config.yaml
hidden_act: "squared_relu"
rope_fraction: 0.5
init_std_o: 0.0
init_std_down: 0.0
Each number is 200 + 40 x the weight over its row's rms, rounded and kept within 0 to 999. Layers, rows and columns count from 0. The size before them is the row's rms in percent of the matrix's.

# up: layer 6 MLP up, 1536x256, rms 0.097, rows 1062-1067, columns 0-255
# down: layer 6 MLP down (transposed), 1536x256, rms 0.0797, rows 1062-1067, columns 0-255
up1062,100,220,175,212,146,212,158,221,232,235,187,259,122,136,174,192,163,194,118,213,231,194,215,234,167,179,217,208,207,241,200,227,231,114,191,230,221,183,170,212,210,173,194,218,181,200,198,176,156,197,226,168,175,238,206,210,261,234,231,144,191,207,127,213,230,197,239,202,157,179,201,211,167,175,236,269,201,149,208,278,135,191,181,235,196,171,214,226,191,242,251,182,157,171,190,200,184,142,192,247,190,346,163,249,301,222,214,204,190,209,209,250,198,212,151,201,207,218,211,158,223,182,163,111,66,207,181,150,162,227,192,143,129,199,227,225,87,268,234,201,179,230,175,206,183,160,166,225,222,210,220,180,109,230,182,171,253,280,195,252,227,156,170,214,187,249,226,198,161,121,234,179,202,182,231,222,219,185,151,248,110,210,268,195,268,204,248,212,90,238,197,166,211,232,255,175,176,207,180,197,219,153,192,132,268,87,285,233,169,252,207,117,188,182,206,234,197,148,302,187,193,176,227,240,180,182,179,121,169,201,230,239,193,210,245,208,215,242,230,204,164,217,184,207,175,199,216,109,161,182,165,171,183,223,149,219,173
down1062,096,218,167,195,216,171,198,208,136,216,122,191,215,276,282,60,196,245,268,218,253,138,182,220,264,207,144,238,194,161,176,182,227,192,247,166,227,135,182,146,207,148,228,135,221,86,159,133,216,237,227,160,200,193,171,236,201,199,168,260,253,175,239,204,215,239,274,176,249,245,182,155,163,161,231,190,167,236,258,242,201,250,177,224,178,178,174,175,220,191,229,202,189,260,193,205,177,200,199,238,213,94,197,217,167,214,236,188,167,251,253,262,236,214,153,170,211,224,178,211,212,172,135,185,171,221,153,151,124,136,189,205,172,212,223,172,232,242,276,219,224,172,166,250,193,153,253,185,179,193,201,219,190,186,255,214,141,198,201,199,226,222,144,208,173,171,227,186,207,214,227,197,266,188,230,221,205,253,158,142,237,247,183,233,206,256,229,238,260,260,197,178,256,213,250,267,268,243,177,247,182,220,177,175,223,237,161,186,136,197,223,148,201,249,217,72,211,173,176,143,189,172,224,299,235,136,264,202,215,245,150,248,149,224,222,161,191,194,236,195,292,166,176,171,228,246,269,152,149,167,217,247,169,166,217,169,233
up1063,097,153,179,183,270,201,216,203,177,137,192,232,193,197,157,260,182,207,167,120,204,196,207,167,132,186,175,209,261,134,278,123,208,248,217,212,236,257,181,145,173,196,231,139,152,201,176,166,220,206,182,256,189,171,194,269,184,182,163,212,190,182,254,219,180,209,177,257,207,208,258,250,221,207,116,213,231,172,112,233,95,122,243,160,286,237,229,246,116,147,219,238,207,223,220,226,192,264,164,184,283,175,220,156,229,186,170,255,264,194,245,170,267,183,165,199,198,223,209,205,178,186,200,151,196,219,193,193,198,265,173,152,244,186,246,92,244,197,240,173,220,256,215,144,274,247,219,252,212,92,234,144,237,197,197,161,197,206,237,216,194,94,161,115,217,213,218,149,116,241,139,183,181,225,263,151,147,218,174,206,240,192,188,189,171,211,220,146,190,239,170,188,170,218,165,277,199,188,123,202,169,188,198,147,225,231,194,165,264,274,171,203,247,207,214,147,193,217,184,166,209,176,215,205,152,224,180,188,216,158,158,162,198,219,218,198,190,175,166,232,196,163,177,172,262,242,207,138,292,248,193,203,298,205,234,180,232
down1063,097,284,212,195,205,163,174,241,221,177,147,216,111,197,235,294,130,232,234,149,181,240,175,188,248,188,186,219,127,267,201,173,126,152,251,225,168,266,227,186,230,206,261,231,227,195,153,187,133,166,248,229,191,127,150,131,196,187,270,151,209,189,141,179,217,168,192,294,245,216,199,208,205,180,198,207,173,140,129,197,145,270,179,180,105,126,157,215,236,222,195,233,289,167,175,135,164,187,248,244,185,198,132,200,187,209,218,204,204,175,204,210,241,211,222,207,200,220,230,161,206,209,188,262,162,254,221,233,209,230,173,236,159,235,219,299,165,245,191,221,164,159,161,176,283,150,158,238,209,165,186,239,158,197,204,218,149,133,208,174,242,109,237,179,102,232,199,174,212,277,163,254,188,199,267,207,143,190,159,214,161,139,215,170,215,168,207,217,166,225,164,136,170,209,249,144,155,175,238,218,218,174,284,164,187,181,204,219,148,194,203,230,125,254,198,268,197,181,196,246,184,182,146,206,200,173,257,221,189,219,294,249,160,153,137,189,266,174,206,227,222,189,188,260,181,188,153,148,237,190,192,223,203,205,169,255,232
up1064,117,175,155,120,264,227,189,230,181,154,193,234,231,138,237,247,113,283,189,185,181,263,176,191,157,278,226,193,202,219,209,236,262,237,217,216,207,185,203,224,132,222,272,208,228,242,218,227,208,199,213,224,201,189,270,238,164,142,215,149,176,262,211,189,174,266,151,226,143,207,221,214,215,172,231,225,233,240,185,187,202,254,202,217,205,180,190,81,196,260,145,167,222,240,268,179,165,272,200,127,196,280,137,253,246,145,246,198,207,129,218,128,235,207,181,130,269,264,171,111,216,208,239,139,161,171,222,258,222,255,214,184,256,271,241,157,182,220,196,184,193,176,180,239,197,232,234,187,270,185,113,217,161,114,229,211,203,140,134,260,147,188,198,187,186,182,230,220,251,187,218,219,164,161,298,227,213,189,214,226,155,211,265,192,205,197,227,198,193,201,241,225,124,198,188,195,190,227,235,201,291,171,196,235,289,144,158,166,212,139,277,184,248,145,199,194,253,210,195,221,197,217,252,218,208,211,203,281,267,200,214,216,232,218,262,135,254,228,213,140,192,232,204,210,216,265,202,150,203,211,207,150,229,213,202,187,210
down1064,115,223,221,179,224,245,159,172,224,136,251,253,304,229,187,131,202,213,161,231,213,200,199,208,132,240,191,235,281,265,168,253,252,238,179,178,243,183,236,221,201,163,237,152,158,323,212,213,202,206,253,167,163,216,250,162,214,240,210,220,192,252,281,176,231,199,146,196,185,209,174,218,212,203,215,291,250,188,203,207,179,154,150,186,253,179,229,150,205,178,193,196,249,238,232,105,214,174,217,207,237,164,211,245,260,186,217,276,275,165,255,254,232,232,230,157,242,209,140,200,221,199,208,248,253,167,222,185,215,141,162,195,165,252,217,166,176,189,216,159,244,233,225,170,195,213,244,256,283,264,100,189,158,102,151,218,197,235,122,219,222,192,145,183,169,234,204,194,192,215,158,234,111,289,154,203,249,167,171,118,181,158,193,238,152,193,156,226,188,258,209,196,116,172,186,263,127,164,210,218,217,188,219,217,231,225,153,218,208,192,208,179,148,156,213,221,141,278,160,245,182,227,217,163,190,324,209,205,150,202,245,223,191,215,182,162,167,194,165,214,145,136,193,155,135,161,191,203,221,224,199,192,206,182,247,224,253
up1065,101,138,212,98,141,180,274,268,155,203,211,167,213,218,133,245,200,171,172,206,135,212,192,225,168,213,236,105,234,170,282,166,232,206,194,182,177,187,254,94,229,291,175,225,274,235,142,229,186,240,134,186,139,192,234,184,199,165,170,181,187,228,187,167,214,180,160,208,200,210,269,219,214,187,226,279,109,168,171,313,128,125,214,218,166,159,196,193,202,209,191,218,203,182,235,175,221,245,250,220,167,193,238,224,219,211,212,188,254,149,149,190,241,179,258,204,207,229,224,217,228,161,183,245,239,186,182,193,289,269,247,248,248,246,240,172,209,242,208,272,224,205,206,158,281,298,150,192,172,240,115,193,254,202,255,194,202,176,215,173,151,196,160,163,223,174,184,259,160,279,186,208,174,191,246,135,201,160,156,179,179,224,205,150,185,292,225,160,181,153,166,225,165,169,221,181,177,187,193,208,139,276,257,209,207,232,208,252,232,115,231,197,132,199,239,220,188,214,169,219,199,147,194,203,224,205,271,129,199,270,149,244,160,219,218,219,197,203,242,235,230,237,186,194,234,167,162,217,215,206,153,137,170,213,231,228,257
down1065,106,254,181,153,241,121,154,185,274,167,195,222,262,211,162,213,223,215,251,222,200,173,182,175,251,216,150,141,227,154,249,239,112,219,224,251,198,153,161,241,124,127,232,188,201,165,140,203,230,212,204,204,199,256,228,193,170,228,265,155,160,159,166,238,140,171,116,248,247,244,190,198,240,259,257,141,180,271,120,161,268,197,224,232,202,213,176,128,218,151,196,175,228,225,269,208,109,207,268,259,218,153,219,227,205,135,186,236,211,197,219,241,198,157,245,217,217,188,240,187,168,255,209,113,188,244,180,228,181,237,96,152,185,175,182,161,168,145,159,160,190,259,265,182,112,173,225,217,211,255,250,197,284,223,216,162,191,288,194,250,295,251,175,193,222,193,199,126,133,207,229,200,194,191,163,220,150,185,186,206,151,218,229,218,228,157,165,225,161,252,190,205,182,266,217,191,242,175,187,238,207,214,228,181,196,240,163,218,165,228,172,198,245,224,74,200,242,159,155,238,244,179,169,168,168,163,166,247,199,260,213,191,134,212,149,176,119,204,180,165,187,210,185,191,235,181,184,200,171,164,185,204,157,248,242,231,212
up1066,097,202,145,216,185,201,211,186,206,267,161,229,155,249,135,214,120,172,233,205,164,138,200,175,226,212,285,261,254,206,150,275,239,207,270,217,193,231,200,187,163,233,202,170,206,169,254,180,273,149,160,223,125,223,260,160,205,253,173,203,138,213,207,187,151,195,179,158,176,203,207,265,231,126,181,194,198,179,211,179,210,180,190,184,138,214,264,178,219,117,189,167,138,162,137,176,232,150,195,221,256,176,297,245,173,189,232,147,253,132,225,225,229,207,162,213,260,224,220,260,213,220,184,165,171,236,227,219,177,195,158,186,209,197,242,186,270,208,176,195,174,226,189,176,222,185,218,191,213,134,214,209,202,131,189,240,181,262,245,161,180,224,157,211,122,260,288,206,136,246,197,190,218,183,117,261,206,211,185,209,270,152,188,183,258,200,202,206,149,262,228,224,208,183,263,172,107,152,184,180,179,202,188,289,279,225,210,233,159,240,205,168,273,223,216,146,235,182,240,287,212,195,260,145,198,149,176,224,161,271,145,243,242,191,239,218,222,178,163,265,196,211,301,127,175,123,152,189,216,192,219,221,221,264,265,174,211
down1066,101,314,161,173,145,198,215,165,217,178,150,181,170,292,262,169,172,205,188,128,174,215,203,145,143,177,165,163,235,205,197,176,229,157,198,216,228,184,173,235,262,221,189,181,206,194,211,221,172,229,145,231,143,152,221,226,168,181,203,174,170,135,168,275,212,201,178,192,216,223,263,204,185,230,224,200,177,209,177,180,197,243,177,210,223,191,219,205,192,122,216,281,234,106,220,161,115,166,215,189,219,149,215,158,206,150,272,191,231,208,242,191,205,214,213,177,196,246,158,212,252,246,170,220,197,209,285,206,272,276,193,238,211,133,184,196,226,217,229,236,195,238,259,248,250,144,215,277,180,230,180,170,163,163,128,225,272,152,215,242,256,168,249,121,237,148,200,239,192,182,185,225,251,190,186,233,226,215,241,235,207,171,154,145,112,181,245,194,149,243,182,175,212,135,210,234,175,202,185,248,258,147,205,246,245,160,159,229,197,256,224,235,183,198,198,163,194,218,187,186,264,179,150,260,176,171,222,127,301,303,182,284,146,222,169,182,199,169,101,185,184,207,218,202,173,247,131,177,120,196,231,282,241,124,173,147,161
up1067,103,213,192,163,148,309,205,222,158,200,271,181,180,241,153,291,224,237,205,177,155,301,231,184,203,184,227,188,216,237,178,234,200,221,230,264,171,149,194,260,194,154,202,196,186,243,183,194,203,201,201,193,181,204,272,149,186,144,211,178,159,179,175,217,194,208,238,171,156,142,180,204,165,205,240,200,159,160,226,154,195,196,171,146,200,167,187,77,162,211,191,165,161,227,174,198,210,254,136,235,149,249,212,266,208,243,180,255,150,277,168,195,184,165,192,207,194,175,200,164,233,211,265,231,179,287,175,186,210,281,179,176,206,215,132,226,172,179,106,218,221,251,167,282,196,223,234,187,137,185,113,138,165,197,162,225,139,239,252,168,220,150,237,237,170,174,266,220,196,186,177,225,242,255,320,202,118,197,167,225,209,193,173,202,249,267,218,241,205,233,181,227,192,149,182,170,139,147,238,147,247,275,151,243,246,228,226,267,247,221,207,216,179,210,293,232,223,203,157,159,190,224,168,267,132,210,249,163,145,208,208,155,193,261,203,183,192,262,266,237,239,226,214,205,194,156,188,234,174,168,134,153,197,172,217,275,145
down1067,105,209,162,197,193,234,172,213,181,221,185,264,206,267,233,188,267,210,230,148,217,255,106,229,207,205,127,212,206,226,203,272,241,297,277,132,203,179,182,174,337,275,235,134,229,247,114,161,235,260,236,209,159,253,178,173,159,214,213,205,219,242,130,132,211,177,168,209,179,146,169,188,153,163,252,205,136,157,200,162,223,280,232,96,224,230,202,213,177,173,170,190,227,236,210,254,207,213,160,190,193,277,192,237,224,230,186,242,195,238,177,235,177,196,171,182,149,209,183,216,151,246,186,226,247,183,210,197,197,167,150,233,137,176,204,180,101,221,277,183,222,257,184,260,163,178,244,158,291,267,191,144,189,215,164,254,169,233,174,248,244,230,153,232,183,206,229,105,247,178,188,243,183,253,190,225,207,224,154,185,191,235,226,305,235,184,203,165,218,231,203,140,265,213,274,209,212,221,189,184,182,206,142,213,201,212,261,190,155,232,210,149,187,190,200,180,164,148,264,182,154,175,140,209,208,253,158,224,206,192,205,253,182,201,174,201,149,189,195,201,213,125,235,225,165,159,178,203,222,215,166,274,163,235,118,232,163